config = dict(
    intermediate_size=1856,
    vocab_size=32768,
    norm_place='pre',
    norm_eps=1e-06,
    attn_scale=0.125,
    tie_word_embeddings=True,
    init_std_qkv=0.0164,
    init_std_up=0.0164,
    optimizer='muon_variant',
    lr_mult_down=1.5,
    beta1=0.9,
    max_grad_norm=1.0,
    decay_fraction=0.315,
    decay_shape='linear',
    max_seq_len=512,
)
Each number is 128 + 24 x the weight over its row's rms, rounded and kept within 0 to 255. Layers, rows and columns count from 0. The size above them is the row's rms in percent of the matrix's.

# layer 5 MLP down (transposed), 1856x704, rms 0.0353, rows 8-21, columns 176-351
size [ 97  98  95  94  93  91 106  91  92 106 107  95 105 106]
[[142 146 123 106 115 143 112 144 146 119 101 136 146 138 112 149 144 133 164 132 158 105 128 109 137 117 145 149  96 105 132 108 146  97 127  55 124 142  54 119 122 125 126 153  94 112  96  99 143 119 139  96 145 115 102 148 123 154 126 158 145 141 130 146  82  84 129 132 138 156 126 118 125  97 127 103 123 175 152  89 105  98 156 126 123 109 101 127  77  92 106  85  82 100 180 131 118 130 125 134 106 181  92 164 102 155 130  87 126 154 118 120 171 157 105 237 119 141 123 135 125 132  99 124 148 115 140  82 138 118 126 169 138 147  98 125 142 132 130 120 100 149 118 163 136 101 138 195 105 125 146 155 112 123 157 146 108 117 138 111 118  62 109 158 116 154 151 115 129 116  82 134 130 135 129 142]
 [ 70 169 166 128 160 141 128 126 113 101 169 130 124 119  85 142 110 114 147 108 140 178 118 146 171 155 156 155 110 131 156 172 114 124 106 115 129 107 118  99 153 123 141 149 130 145 154  89 109 113 115 132 100 113 119 135  96 131 150 139 105 119 141 136 120 136 147 144  76 170 135 140 161 120 111 123 161  73 110 117 149  82 117 107  85 124 109 118 120 126 126 150 168 147 119 131 108 110 101 104 161 147  85 127 117 140 112 127 135 131 118 120 142 149 165  83 126 128 113 107 124 119 121 109 134 132 141 131 176 132 126 115 107 125 142 126  91 151  77 139 119 119 135 128 122 140 144 124 105  96 134 138  83 136 124 116 107 124 113 144 136 156 109 171 110 136 138 132 144 115 122  89  94 116 138 115]
 [151 134 108  89 134 140 146 144  98  83 154 126 125 116 171 183 127 109 165 152 160 121 113 114 129  62 118 116 156  98 138 136 146 167 131 174 183 114  97 111 119 135 142 155  96 167  99 156  82 112 120 122 101 150 103 121 167 124 130 119 155 114 153 102 173 127 141 127 139 154 111 121 101 135 106  89 137 118 121 166 136 137 105 105 157 131 146 166 139  78 104 110 139 136 167 113 115  97 140  98 124 164 111 174 136 150 144 138 113 129 149 128 122 158 165  66 111 149  79 123 144 120 168 139 136 126 158 131 142 147 109 108 140 171 185  83 134 139 146 155 115 118 129 108 137  81 128 129 146 127  82 146 123 143 109 134 113 150 110  95 146 147 126 147 135 136 117 128 171 108 176 201 142 115 158 122]
 [179 105 141 143 150 103 145  93 150 151 116 131 140  92 128 125 134 111 120 110 122 167 117 123  81 120 156 112 131  96 135 145 159 130 179 133 139 162  79 145 116 104 106 124 119 125 178 121 169 153 123 131 157 122 151 114 102 148 145 171 104 131 141 161 102 125 145  79 124  90 127 116 134 128 124 105 161 119 129 134 145 141 150 152 168 122 172 172 132 163 145 108 125 136 115 128 157 124 129 164  95 124 182 143 147 170 134 115 115 138 114 110 144 122 113  86 141  97 142 147 101 104 100  96  81 126 102 127 143  91 108 138 108  96 156 111 140 101 112 100 119  89 112 134 125 176 111 162 107 116 151  80 149  98 114  68 167 156  83 127 116  81 124 176  85 145 151 121 136 129 136 109 158 123 172 126]
 [ 96 107 139  91 145 136 135 139  91 128 135 128 110 118 154  97 125 121 169 148 134 141 153 107  84 173 108 100  92 156 118 157 132 112  85 127  87 159 133 124 136 128 162 135 124 165 109 135 162 118 132 103 138 114 123 128 129 108 127 110 164  89 149 113 120 120 143 125 147  83 147 122 142 178 127 123 147 166 138 102  91 123 110 131 161 144 115 150 118 140 107 151 127 112 108 138  95  94 107 140 132 140  86 140 149 105 168 113 115 170 119 147 126 185 118 187 173 127 121 153  93 158 126 144 129 102 149 123  97  80 146 137 130 115 148 123 120 114  86 134 147 153 134 114 102  82 160 138 120  99 122 117 146 160 131 167 152 123 121 201 118 125 125 123 132 145 131 112 143  88 129 161 102 125 117 101]
 [151  88  98 109 111 138 106 131 138 163 120 103 126 149 142  82 144 123 149 116 167 180 161 124 145  95 164 101 123 124 129  99 112 142 168 133 190 118 134  90 127 128  74 114 139 115 104 117 135 137 142 121 127 145 123 118 134 151 130 134  83 139 146 128 123 122 127 146 133 171 155 102 117  96  50 124 133 133 143  93 111 135 139 166 159 110 129 147 154 137 141 112 122 162 140 142 124 156 138 115 100 182 125 176 159 157 135 118  92 129  86  65 107  96  94 136  87 127 103 114  97 100 130 150 127 137 123 113 135 115  74 143 157 136 118 134 127 134  96 122 133 143 148 160 123 179  86 120 146 122 123 115  84 145 133 117 120 138  84 103 126  91  99 119 120  29  99 132 108 162 129 159 158 109 130 139]
 [118 135 106 109 116 156 159  84  78 140  61  91 114 111 114 143 115 134 152 124 155 150 137 100 150 123 141 141 121 143 153 109 119 101 134 184 125 156 148 145 130 149 162 163  99  95 154 168 159 146 134 123 141 168 168 147 125 126 136 154 107 120  86 111  82 112 125 152 153 141 160 116 165 108 124  95 109 113 148 114 140 214 110 158 102 153 141 175 157 100 105 116  94 118 120 104 116 124 153 116 151  62 141 129 143 133 194  97  71 142 118 165 102 128 157 123 131 128 122  79 136  89 121 101 171  86 133 137 113 141 105 125 152 137 130 103 141 152 105 115 109 134 117 121 150  82 168 101 115 145 144 134 116 124 147 153 143 153 110 167  99 121  97  99 128 126 119 143 145 160 130 106 103 138 132 147]
 [141 169 180 179 183 126 118 172 140  97 156  85 113 143 146 138 155 134 134 122 126 171 135 114 140  91 146 129 143  88 154  97 109 122 114 133  85 124  98 133 149 127 109  73 158  82 104 129 113 136 102 145 123 177 144 114 119  81 119 167 143 141 140 152 184 122 150 117 138  92 142 132 141 124 132 116 160 125  91  78 122  89 145  94 115 126 185 129 148 134 141  85 190 104 112 100 143  93 118 132 149 134 129 118 165 142 109 108  89 156 161 147 112 114 128 158 104  99 138 102 136 113  96 136 130 134 142 153  93 114  91 171  55  86 101 122 110 178 151 126 140 100 105 127 138 133 144 115 161 160 133 146 133 164 116 125 151 115 160 148 118 128 169 150 101 141 113 133  78 114 122 152  85 112 185 126]
 [163 152 115 104 135 144 136 117  96 130 130 127 171 116 131 140 123 119 140 103 149 144 118  98  69 122 166 138 140  79 135 107 111 127  99 101  87 159 113  67 143 136 109 127 135 130 114  92 114 143  85 131 114 133 142 134 121 144 121 123 154 108 117 162 137 146 124 166 104 134 105 127 146 130 107  85 124  85 120 110 119 134 140 106 116 127  98 147 151 117 136 146 160 108 110 122 154 100 107 133 131 161 222 111 109 127 140 179 135 159 147 103 143 121 106 138  83 111 126 138 121 121 138 129 107 115 101 126 125 124  98  77 110 152  95 159 143 104 110 135 110 135 110 153 103 134 150 111 147 125 128 154 136 131 157 123 154 112 161 116 119 105 130 135 116 134 132  85 156 134 121 119 148 122 137 134]
 [116 131 116 134 126 114 132 132 103 117 132  85 154 145 165 110 164 127 130 138 129 138 188 133 128 112 135 112 125  84 130 135 116 129 109 127 130 139 185 152 124 106 135 130 123 128 157 151 107  93 156 148 132 134 119 142 141 153 130  98 115 126 161 117 136 107 124 109 163 105 116 164 144 157 136 176 106 142 133 112  89  89 151 135 131 111 122 125 153 166 182 138 130 131 124 125 157 107 116 140 116 121 114 117 130 140 158 116 173 113 148 142 128  86 182   0 154 147 151 126 148 127  97 107 101 127 122 144 131 125 146 148 161 125 112 156  97 147 112 106 130 125 125 160 145 162  74 135 114 123  93 125 142 138 154 122 114 114 116 113 163 114 138 121  85 107 131 136 118 111  88 138 161  94 171 102]
 [113 144 123 124  92 110 150 127 150 166  98  84 118 164 154 118 170 108 156 158 127 176 156  99 133 100 136 162 165 121 136 174 145 127 120 161 109 119 131 127 183 114 111 166 111 109 112 110 118 135 121 195 119 190  58 107 150 133 106 152 153 119 159 145 147 124 138 124 103 102 126 129 117 116 166 110 172  98 139 137 117 155 125 149 115 132 140 127  99 183 166 137 181 132 111 156 112 137 134 133 166 118 115 133 131 122 164 151 102 112 130 157  71  64 139 205 141 128  76 140 129 124 117 127  84 106 111 163 124 106 119 142 181 127 119 133 140 128 165 147  96 195 132 139  97 119 165 121  90 157 120  86 104 120 139 145 129 145 117 140 178  81 141  94 122 155 144 148 114 136 117 129 157 148 105  84]
 [132  96 113 131 116 101 132 110 122 101 171 122  99 116 126 111 159 122 128 185 116 105  97 119 142 104  96 180 162 129 109 145 126  99 149 161 100 136 127 165 123 179 142 111 137 103 118 133 163 121 153 125 125 123 151  94 143 101 132  72 137 136 163 160 128 123 134 121 144 130 153  79 134 132 116  60 111  83 134 121 130 132 135 130 124 142 136 162  94 147 143 105 158 129 104 156 156 110 132 156  92 128 245 131  83 126 117 121 130 121 134 136 150 123 106 128 141 180 118  64 102 156 128 109 158 161 129 124 176 158 113 139 156 162 153 149 126 115 114 148  89 122 154 131 116 107 123 105 109 148 153 128 145 147 125 133 130 146 158 117 113 182 180 115  95 140 124 106  88 128 177 179 112 142 144  96]
 [156 144 160 160 142 128 123  88  80 115  92 133 123  85  67 179 173 151 175 124  96 118 150 120 129 136  99 102 131 169 101 132 109 105 145 117 115 105 124  83 129 118 143 150 117 164 152 133 150 100 145 137 140 132 148 153 112 156 144 117  95 130 126  97 175 165 105 127 149 119 118 149 123 113 127 117 148 153 119  96 132 148 120 112 118  81 114  94 103 142 144 166 143 131 171 110  97 106 124 139 129 112 185 103 139 121 156 168 124 118  83 113 112 128 136 133 112 120 141 128  71 138 128 127 147 121 113  98 152 131 148 129 150 155 139 129 126 158 144 112 113 157  71  80 102 118 133 130 122 146 102 116 135 124 155  96 153 129 124 135 149 100 115 138 141 148 141 168 168 158 107 146 164 153 115 131]
 [135 114 149  92 126 139 155 120 128 136 150 117 167 138 124 155 138 126 121 133  71 171 114 133 125 151  88 125 131 131 152  93  73 101 142 118 102 100 113 146 135 131 104 133 134 107 117  92 181 117 153 136 136 155  75  95  97 139  96 157 141 123 110 132 109 142 134 145 187 142 133 154 143  98 105 121 137 127 117 117 117 136 168 124 154 129 135 110 115 143 151 164  87 138 129  70 133 147 124 140 119 119 103 144  94 105 124 102  82 140 115 142 149 141 103 121 113 176 115 105 134 154 117 151 166 141 118 174  98  99 162 125 124 151 161 146 149 162 139 175 170 115 142 120  91 145 145 124 118 136 167 108 152 170 114  92 108 159 128 113 124 134 168 175 108 156  94 105 125 119 118  97 137  83 116  97]]
# layer 5 MLP gate, 1856x704, rms 0.0607, rows 9-21, columns 176-351
size [ 99  97  92  99  96 100  97 108  99 103  90 104 102]
[[138 121 120 153 140 138 106 149 177 133 133 173 126 109 153 109  85 100 103 129 129 149 146  92  73  96 149 148 144  90 155 161  84 121 152 112  94 142 149 134 133 139  98 134 125 121 106 142 149 140 106 131 110 134 132 112 104 153 160  97 146 125 141 167 113 117 119 114 141 103 131 119 114 140  95  91 122 193 128 150  94 129 146 128 169 106 105  89 112 152 112 108  84  92 145 108 145 182 112  90 123 157 156 186 155 129 108  93  96 127  90 152 136 156 135 107 134 137 201 123 140 105 159 124 137 132 107 120 104 106 130 153 130 148 143 129 107 112  80  86 178 130 134 131 131 128 128 147 124  99 132 144 141 135 108 164 152  82 120 113 181 118 100 153 129 119 127 105 118 133 160 119 109 148 148 136]
 [153 107 135  61 167 106 186 119 144 146 177 134  98 143  83 125  91 141 137 115 108 103 145 125 111 141 138 115 163 116 166 115 163 145 151 149 115  83 108 111  98 166 113 128 105 160 140 120 136 134 134 114 139  66 110 124 116 147 114 180 130  88 166 113 154  37 139 126 124 122 156 118 174 138 108 131 121 133 151 100 122 103 157 156 112 172 110 129 115  99 146 115 126  97 114 142 146 118 104 101 107 123  97 137  93 119  76 106 159 149 136 150 149 110 111 163 115 124 145 148 114 107 107  99 125 115 121 141 115  98 128 167 124 131 113 162 125 134 122 122 159 158 132 123 120 155 125  99 114 112 133 107 123  99  87  80 112 148 135 136 121  94 144 150 144 162 104 188 162 168 161  94 127 127 133 154]
 [127 102  83 125 153 105  60 130 153 121 136 150 119 144 124 116 190 138 150 145 133 159 135 130 144 126 153 159 130 193 129 107 149 119 126 132 118 116 141 154 157 116  99 146 118  90 131 134 104 152  72 150 134  80 152 143 156 128 167 104 167  84 109 141 101 130 126 128 127  99 110 146 128 156 121 139 131  58 166 103 149 108 141 135 106 133 103 143 152 181 160 154  90 114 155 131 140 127 133 120 148 126 101 161 133 111 126  94 107 141 115 142 131 109 116 126 114 103 135 125 104  90 172 105 160 149 150 105 125  94 134 166 109 129  84 128 139 127  96 124  95  65 122 150 163 135 129 157 121 161 139 155 149  78 120 125 128 145 148 108 145 129 135 128 114 123 101 128 104 126  91 110 135 130 126 130]
 [127 162 113 124 147 123 123  73 128 126 184 143 133  94 102 145  94 140 154 139 120 132 115 117 140 111 143 103 120 139 159  86 121 145 103 118 159 113 124 151 147 124 147 114 136 124 146 120 114 103 137 110 133 148  98 130 153 162 102 159 114 117 135 116 115 124 170 120 140 154 123  98 103 108 106 107 126 150 159 136 119 172 148 132 114 134 121 153 148 121  86 156 137 114 131 108 165 111 127 176 149  99  92 158  95 126 170 143 145 149 159 109 105 133 118 110 135 111 155 115  66  77 129 127 173 143 105 104  90 134 124 124 111 135 162 135  85 105 117 111 132 136 144 126 168 152 118 143 148 109 111 158 110 155 117 100 136 129 112  88 141  85 166 156 106 152 121 136 161 110  97  93 140  93  93 120]
 [116  96 115 105 132 165  86 127 150 130  95 150 148 150 111 122 119 147 118 144 155 123 165 131 128 148 146 110 142 143 119  83 115 147 157 136 120 143 111 104 175 109  80 151 102 136  99 122 170 129 154 119 134 133  87  82 104 142 159 133 122 109 130 165 112 164 163 127 156 146 114 130 122  65 112 212 130  99 134 139 114 137 157 116 137 115 117 120 133 123 147  94  82 154 131 147 139 167 120 126 134 100 131 139 160 165 118 167  93 144 104 119 136 143 113 133 149  99 136 133 152 122 139 148 159  92 133 126  95 126 113 107 143 171  92 127 120 130 168 110  89 101 105 150 128 131 115 122 135 123 138 153 139 158 153  92 121 120 148 111 170 129 135  89 127 147 163 124 130 120 122 170 112 130 117 100]
 [130 165 144 141 115 143 104 136 108  89 128 198 138  91 103 121  98 109 143 120  91 124 125 115 152 126 111 113  81  86 124 128 126 108 102 117  98 138 110 128 113 143 128 155 125 128 122 125 105  95 158  85 158 125 168 164 119 194 172  96 116 123 147 149 118 111 111 184 104 114 126 147 140 130 160 142 133 106 106 147 108 128 132 163 141 138 112 173 121  87 139 115 128 133  90 134 141 130 167 135  85 134 119  92  64 128 126  87 140 131 129 114 114 112 112  93 134 158 136 128 133 164 141 117 107 166  54  88  84 118 154 169 116 103 119 138  85 125 136 133 137 166 102 125 115  86  93  89 116 113 118 145 158 119  86 104 107 142 124 112 135 135 117 121  97 139 159 111 118  81 129 165 122 109 127  95]
 [135 101  99 143 109 108  99  82 158 129 160 142 161  80 153  99 173 123 135 146 169  96 139 122 100 154 128 155 148 106 119 127 141 139 145 122 129 142 110 142 158 135 104 102 148 111 122 126 125 152 167 155 184 107 153  88 111 151 148  83 122 138 158 100 140 125 125 138  98 146 136 130 121  89 146  97 105 159  98 137 137 131  85  68 167 103  93 171  65 143 118 162 135 120 113 152 103 132  89 162  61 111 157 117 137 122  92 152 148 150 144 106 125 135 125 102 161 158 116 161 122 138 169 122 159 140 120 161  85 103 109 100 115 117 121 152 157 118 130 139 120 107 131 142 151 158 112 130 108 111 111 129 164 146 117  93  92 109 103 168 123 116 155  99 145 129 135 110  99 134 104 147 102 148 125 180]
 [148 100 137 109 132 151 111 115 131 140 129 113 119 101 135  58 111 167  95 121 131 122 124 151 117 110 141 120 157 134 153 142 112 108 113 139 126  85 137 151 132 156 108 135 123 100  98 145 137 124 105 147  85 124 136 132 117 134 162 117 168  94 133 132 121 154 149 134 147 119 107 137 148  93 117 159 128 150 132 119  86 147 118  78 121 118 160 114 119 147 150 107 144 169 160 135  89 104 132 127 111 134  74 146 109 137 150 118 133 153 140 154 179 172 119 123 143 117 116 106 112 165 107 130 151 164 105 142 140 138 100 151 113 161 138 112 143 135 131 133 127 128 119 114 135 118 105 151 105 133 149 113 140  80 172 129 150 130 148 126 173 144 128 155 141 159 159 153 164  99  93 161 148 111 169 152]
 [ 86 112 150 129 149 116 103 101 105 132 115  83 141  96 161 127 156 159 113 120 118 155 123 127  85 109 146 143 103 133 154 127 122 138 146 146 110 135 120 110 150 108 116 118 135 118 156 127 146 119 130 114  88 111 132 116 127 132 140 134 131 125 176 124 141 128 129 124 120 144 142 126 149 134 103 136 119 143 100 110 127  97 118  97 119 156 100 175 136 141 156  97 110 152 109 141 123 123  86 125 132 137 141  99 114  73 166  87  94 134  80 123 105 121 165 167 139 120 103 115 159 165 112 135 148 115 114 159  99  98 167 113 131  98 139 128 178 132  95 106 125 164 143 129  99 156 104 125 121 153  84 146 139 127 118 148 100 144  87 110 152 139  96 116 130 126 133 105 131 124 124 154 148 152 152 162]
 [124 124 145 140 109 134  72 150  75 138 125 154 112 118 119  98 155 167  97 127  92 117  98 131 165 141  80 110 128 130 128 111 124  77 176 116 134 106 125  95 128 110 144 156 108 150 124 143  96 126 121 130 127 127 103 148 128 139 133 171 111 158 165 143 103 108 135 146 106 110 149  97 106 135  98 165 153 138 127 138  98 118 127 148 120 145  82 128 112  96 106 133 174 148 109 170  94 150 143 140 116 125  96 115 137 101 124 143 122 119 140 143 172 170  57 118 138 199 140 130 142 130  98 112 136 130 120 131 106  95 146 162 137 161 135 149 140 144 152 124 108 113 146 124  98 102 158 155 138  71 137 118 118 149 114  95 116 145 126 136 116 127 151 121 138 116 136 124 149 127 149  97 133 143  87 117]
 [162 106 140 114 109 161 162 107 108  79 161  87 148 120 113 127 155 128 124 164 123  84  97 101 128 143 153 159 121 132 145 119 126 144 108 160 146 138 142 120 158 109 136  76 123 121 179 110 117 127 139 135 158 127 152 147 114 150 158 140 165 138 193 136 137 109 139 112 146 168 172 146 125 100 102  94 149 135 168 147 140 123  88 130 129 208 124 153  99 112  92 107 142 148 113 123 170 150 117 156 116 171 125 137  85 140 128 113 186 117 110 163 119 115 100 128  90 137 115 129 184 123 132 131 136 117 132 121 130 100 101 155 110 117 162 158 131 151 118 181  84 109 117 123 147 141 108 145 111 162 116 146  64 101 127 161 128 119 131 139 122 124  86 111 109 125 133  81 162 112 154 138 135 192 104 152]
 [189 160 125 148 153 116 122 149 126 134 119 116 101 144 146 139 136 152 108 130 107 134 138 156 175 138 122 148 107  89  98 168 131 117 166 168  69 135 102  97 134  66 101 153 115 105 127  86  97  80 146 153  82 116 109 148  90 166 164 137 122 146 163 109 117 132 116  99 112 119 121 127 128 101 153 140 142 143 168 128 124 158 121 103 131 138 115 135 153  84 144 113 118 143 152  85 141 123 127  97 116  96 108 123 110 135 105  98 163 127  79 109 118 122 148 111 133 105 155 123  99 106 120 118 146 122 183 118 104 123 148 142 116 127 124 134 114 136 159 123 141  99 101 126 117 115 151 136 146 159  71 121 117 135 108 169 159 173  97 159 136 120 134 165 140 149 113 136 127 143 127 143 126  84 135 193]
 [104 145 109 151 138 152  82 161 119 152 130 106 126 155 109 107 163 142 192  77 168 106 140 150 101 130 112 122  72 132 164 142 106 105 128 138 126 142 158 153 136 105 129 147  86 147  90 129 146 103 129  79 142 119 100 129 100 132 122 116 113  73 132 156 153 124 108  89 151 114 139 109 130 118 126 145 142 127 155 141  95 118 128 128 118 142 102 105 147 165 108 105 131  89 117 135 161 132  94 154  97 182 128 104 127 160 118  93 127 113 139 114 149 157 113  93 115 153 119 127 126 136 111 121 132 125 153 128 109 131 176 161 129 165 122 142 155 143 123 169 108 136 116 140 107 101 102 141  80 163  94 133 115 109  95 119 115 118 135 140 124  97 150 122  69 147 120 111  96 129 114 134 134 108 131 100]]
# layer 5 MLP up, 1856x704, rms 0.0637, rows 9-21, columns 176-351
size [ 98  99  92  99  97  99 100 114  95 106  96 109 102]
[[133 152 159 155  75 134 132 134 131 127  91 112 134 108 121 102 136 163 164 145 123 177 103 140 105 128 157 132 114  97  81 152 150 123 172 156 121 105 124 158 135 108 140  84 116  92 154 152  94 102 147 148 123 142 141 139 148 176 137 165 147 132  93 142 141  98 146 134 158  87 120  92 142 123 122 155 123  99 152 104 150 144 123  87 117 114 150 134 108 164 104 150 103 151 128  92 114 134 148 152 112 104  78 110 106 129 141 100 166 125 121 155 144 109 160 125 119 100 108 153 138 134 138 132 138 131 123 100 143 119 131 137 128  87 117 137  95 165 162 138 104 150 124 128 124 141 147 127 148 135 168 114 144 102 127 130 124 154 123 119 132 150 137 139 138 122 144 150 114 148 117 123 157 115 134 136]
 [104 109 106 146 103 110 130 114 143 106 117 151 125 131 131 148 167  98 119 105 158 121 118 131 119 106 145 166 106  91  95 145 135 118 121 143 181  94 127 184 150 120  92 169 100 149  64 131  78 115 146  98 107 145 175 161 169 122 155 102 147 123 121 121 162 174 165 141 143 122 140 135 119 141 133 128 148  91  92 128 112 154 103  95 145  99 134 108 188  97 115 119 114 140  75 120 137 108 125 149 139  89 119 120 156 142 157 148 152 134 183 128 152 114 146 113 132 128 140 119 145 142 137 122 111 108 162 117  91 106 126 120 130 116 148  94 131 144 148 138  81 136 159  89 135  95  96 124 168 138 115 130 109 147 146 125 135 127 103 126  97 165 119 133 135 130 123 142 154  84 117 182 147 150  90 121]
 [151 122 141 137 129  95 129 116 111 112 125  71 148 150 127 157 108 126 145  96 167 118 165 104 160 140 159 171 153 138 183 133 137 132 141 152 125 163 120 160  97 124 168 102 182 136 159 127  90 104 119 147 121 152 154  97 112 152 119 134 122 164 130 108 167 151 118 109 150 150  97 172 111  68 135 106 160 120 132 153 151 119 121 109 159 110 110 154 107  84 160 121 135 145 131 135 127 115 147 138 126 172 140 125  99 141 165 124 105  68 145  99  92 134 172 108 150 146 157 130 102 103 123 128 116  96 108 110 154 115 159 121 158 139 154 100 113 110 135 135  74 159 108 137 140 136 130  80 162 131 145 110 137 139 113 135 138 139 146 132 115 139 127 164  95 125 138 146 142 122 148 107 126 159 118 113]
 [145 130 137 113 156 129  73 153 130 146 104 156 114 174 136 137 143 131 120 174 114 137 102  92 119 134 100 127 133 183 143 165 140 100  98  90 130 108 122  99 134 172 110 112 149 104 121 134 147 130 147 123  99 107 132 135 144 165  81 103 141  59 140 141 168 176 138  99 154  94 139 101  92 153  80  87 138 120 123 114 138 144 109  99 117 165 124 143 159 139  97 127 119 173 103 148 136 112 119 146 140 101 188 108 135 151 170 154 172 121  89 155  69 175 141 121 135 117 155 107 127 115  91 117 105 137 119 123 105 147 153 106 113 141 158 129 109  89 131 150 165 110 115 126 171 118 101 151  95 112  92 128 132 116  96 125 127 120  82 162 155  93 124  94 120 140 136 107 159 159 139  94 121 155 116 106]
 [152 146  86 140 155 126 138 134 124 139 145  95 160 143  96 112 153 126 127 123 143 170 146 139 127 117 122 143 192 120 130 130 159 176 106  99 162 181 128 118 131 142 115  99 136  84 102  74 116 142 115 101 111 101 132 178 101 163 146 138 122 132 141 144 166 155 106 104 104 174  98 165 132 130 138 132 159 150 113 119 131 145 148 155 126 104 154 110 109 108 133 143 109 188 122 127 157 143 170 170 156 151 165 108 140 124 157 119 112 163 117 137 135 122 115  98 124 110  89 121  97 139 135 131 101 150 150 110 132  79 148 110 129 149  97 118 117 151 141 150 153 149 122 127  98 147 108 166 134 107 148 109 130 172 159 142 131 168 149 157 152 153 130 134 124 126  85 146 138 152 146 125 105 110 123 155]
 [160 131 103 148 154 146 136 105 150 117 139 110 144 133 129 120 114 110 117 137  81 113 101  83 132 148 100 123 134 166 123 106 136 184 190 121 138 140 147 195 159 157 133 149 123 141 140 130  88 162 147 107 169 119 161 110 120 122 130 150 149 118  98 112  96 129 152 164 136 137 141 166 147 165 100 111 135 168 140 144 127 110 100 106 167 118 114 161 170 150 177 125 114 148 154 149 131 119 152 148 156 132  99 156 120 127 173 130 131 135 108 152 125 154 101 124 124 125 101 114 120 134 148 105 158 130 133 145 141  79 129 145 135 117 174  78 107 123 145 103 132 142 173 139 129 114 106 112 140  84 128 118 114 112 132 153 105 197 169 146 148 101 138  91 156  79 130 150 125 131 149 154 137 164  97 133]
 [141 115 142 156 138 164 106 145 162 106 155  62 162 108 148 110 138 139 140 111 129 117  95 143 154 152 148 123 126 107 126 183 128 109 150 108 164 106 148 158 138 113 140 134 125  90 136 107 123 101 160 115 137 136 142 152 100 102 130 152 122 166 145 154 101 181 135 113 103 143 102 128  87 102 129 150 155 153 156 102 120 103  71 147 159 149 158 140 100 121 120  91 135 150 136 128  78 134 133 139 132 137 123 126 155  86  92 166 130 142 119 160 126 131 154 103 140 140 146  69 138 149 160 178 151 137 119 132 103 121 124  96 132 115 125 133  92 107 155 125 140 115 154 140 135 123 145 124 106 143 124 133 118 145 147 123 117 161 134 136  88 132 139 134 102 136 137 116 178 117 149 169  99 129 142 159]
 [ 90 132 107 129 147 148 123 142 141 115 155 134 154 155 170 135  82 123 162 101 105 120  86  94  70  81 145  75 148 136 131 123 140  77 112 159  98 149 120  97 154 133 135 107 119 121 104 128 123 115 168 126  95  95 123  73 117  95 115  81 125 143 117 140 108 114 117 134 126 153 110 116 145 117 110 105 128 138 118 128 173 114  81 126 116 122 106 129  82 102 114  88  94 132 154 112 124 117 126 135 152 149  91 115  94 150 131 133  92 177 131 138 109 143  95 111 163  78 114 103 141 106 143 176 129 152 132 149 130 139 102 105 117 140  67 153 150  84 117 131  78 134 127 100 140 145  95 108 128 143 152 130 105 133 126 132 157 136 127 135 133 113 132 141 114 144 125 129 146 149 131 127 165 123 154 148]
 [137 132 126 113 130 104 110 116  96  78 107 131 123 122 140 140 133 105 128 148 109 139 135  89 185 144 126 164 163 118  84 112 193 129  70  94 137 132 127 113 115 127 127 102 129 117 124 127 130 145 127 118 109 212 134 142 149 109 121 112 172 155 125 160 118 137  75 158  91 117 116  81 100 130 146 133 125 136  90 131 134 164 118 129 118 129 158 120 120 144 153 154 152 113 113 135 143  85 105 101 117 102 136 151 164 145 153 138 130  84 125 131 167 124 130  70 162 113 117 102 143 116  86  97 123 120 131 164 135  78 138 133 109 149  90 101 138 126  94 144 170 149  99 137  90 118 134 189 120 130 125 131 141 103 147 153 111  98 116 125 149 126 134 120 112  97 123 113 110 149 138 116 138 143 154  79]
 [128 133 129 150 120 137 154 155 178 138 116  84 150 175 135 123 145  81 104 139 121 125 162 110 108 146 125 113 157 117 123 112 161 149 137 111 104 119 162 124 121 135 115  97 141 149 139 134 171 112 111 114 112 119 136 166 152 115  80 114 138 170 140 122 168 133 120 133 120 186  67 153 134  84 119 121 123 147 125 144 111 110  92  79 108 153 100 157 157 155 102 116  96  87 138 149 175 122 159 139 121 141 137 199 142 126 124 113 151 152 129 126  97 155 155 151 103  98 137 146 138 133 102  92 153 107  92 165 155 135 119 141 132 128 118 124 152 119  99 137 136 113 104 126 131 154 133  86 137 127 128 165 117 162 176 151 188 155 122 127 132 116 137 101 104 126 124 127 130 163  96 118 124 138 154 150]
 [134 143 151 101 113 128 140 125 116 162 156 128 107 179 133 128 119 133 154 127 140  83  65  81 149 161 135 114 127 157 146 185 143 104 123 150 133 149 134 109 147 127 132 165  95 142 111 175  80 146 115 145 103  60 121 142 101 181  88  87 162 124 146 135 118 129 120 149 122 117 178 130 118 120  91 125 116 103 127 103 133 115 113 138 146 115 165 133  90  90 126 103 105 138 114  94 110 146 137 125 152  92 156 120 107 162 108 107 115 130 112  84 110 117 104 144 131 131 108 163  83 108 118 119 153 156 121 150 167  97 111 157  89 107 141 154 156 136 113 143 139 101 125 146 119 121 103 147 114 120 148 219 115 152 141 138 122 144 106  87 107 148 128 158  82  91 125 160 125 168 116 149 106 139 104  92]
 [ 83 142  85 157 125 127 134 141 132 127 149 116 101 143 144 142 106 165 118 125 111 142 104 147 149 111 160 166 108 161 148 134 120 126 145 148 137 148 132 103 141 106 126 154 141 130 119  96 129 144 126 129 124  94 121 139 126 157 148 207 148 100 143  85 167 130 123 117 117 111  95 146 122 151  85 165 145  88  93 135  92 141 132 150 158 141  80 138 146 106 137 102 139 110 144 149 165 128 158 168 145 110 129  96 121  86 116 131 139 128 104 128 135 134 110 115 109 133 120 131 108 162 115 139 144 140 136  58 120 172 113 165 122 170 133 118  94 141 109 122 138 128 131  85 120 114 121 138 100 123 102 146 112 113 113 138 110 125  92  86 134 137 107 137 141 154 158 152 117 162 106  97 155 109 112 131]
 [ 94  94 118  76 106  94 138 113 154 119 134 145  97 143 137 182 111 111 129  99 136 144 139 117  82 117 136 153 147 113 118 132  80 124 141 129  89  96 119 156 143  93 120 111 122 177 120 133 158  98 152  89 113 120  97  86 118 166 127  96 143 104 136 157 115 170  99 112 123 140 141 120 126 122 152 126 122 127  77 124  95  89 147 131 107 115 152 100 112 184 139 155 156 142 134 125 123 155 136 123 114 107 121  66 129  83 126 110 118 113 136 143 158 173  84 119 128 151 124 127 142 108 130 133 113 114 153 163 182  92 108 160 170 140 166  96 127 122 110 135 140 128 129 114  90  91 115 165 169 141 116 141 158 125 155 149 122  43  84 129 148 122 175 129  98 126 163  91 119 120 123  87 110  73 117 156]]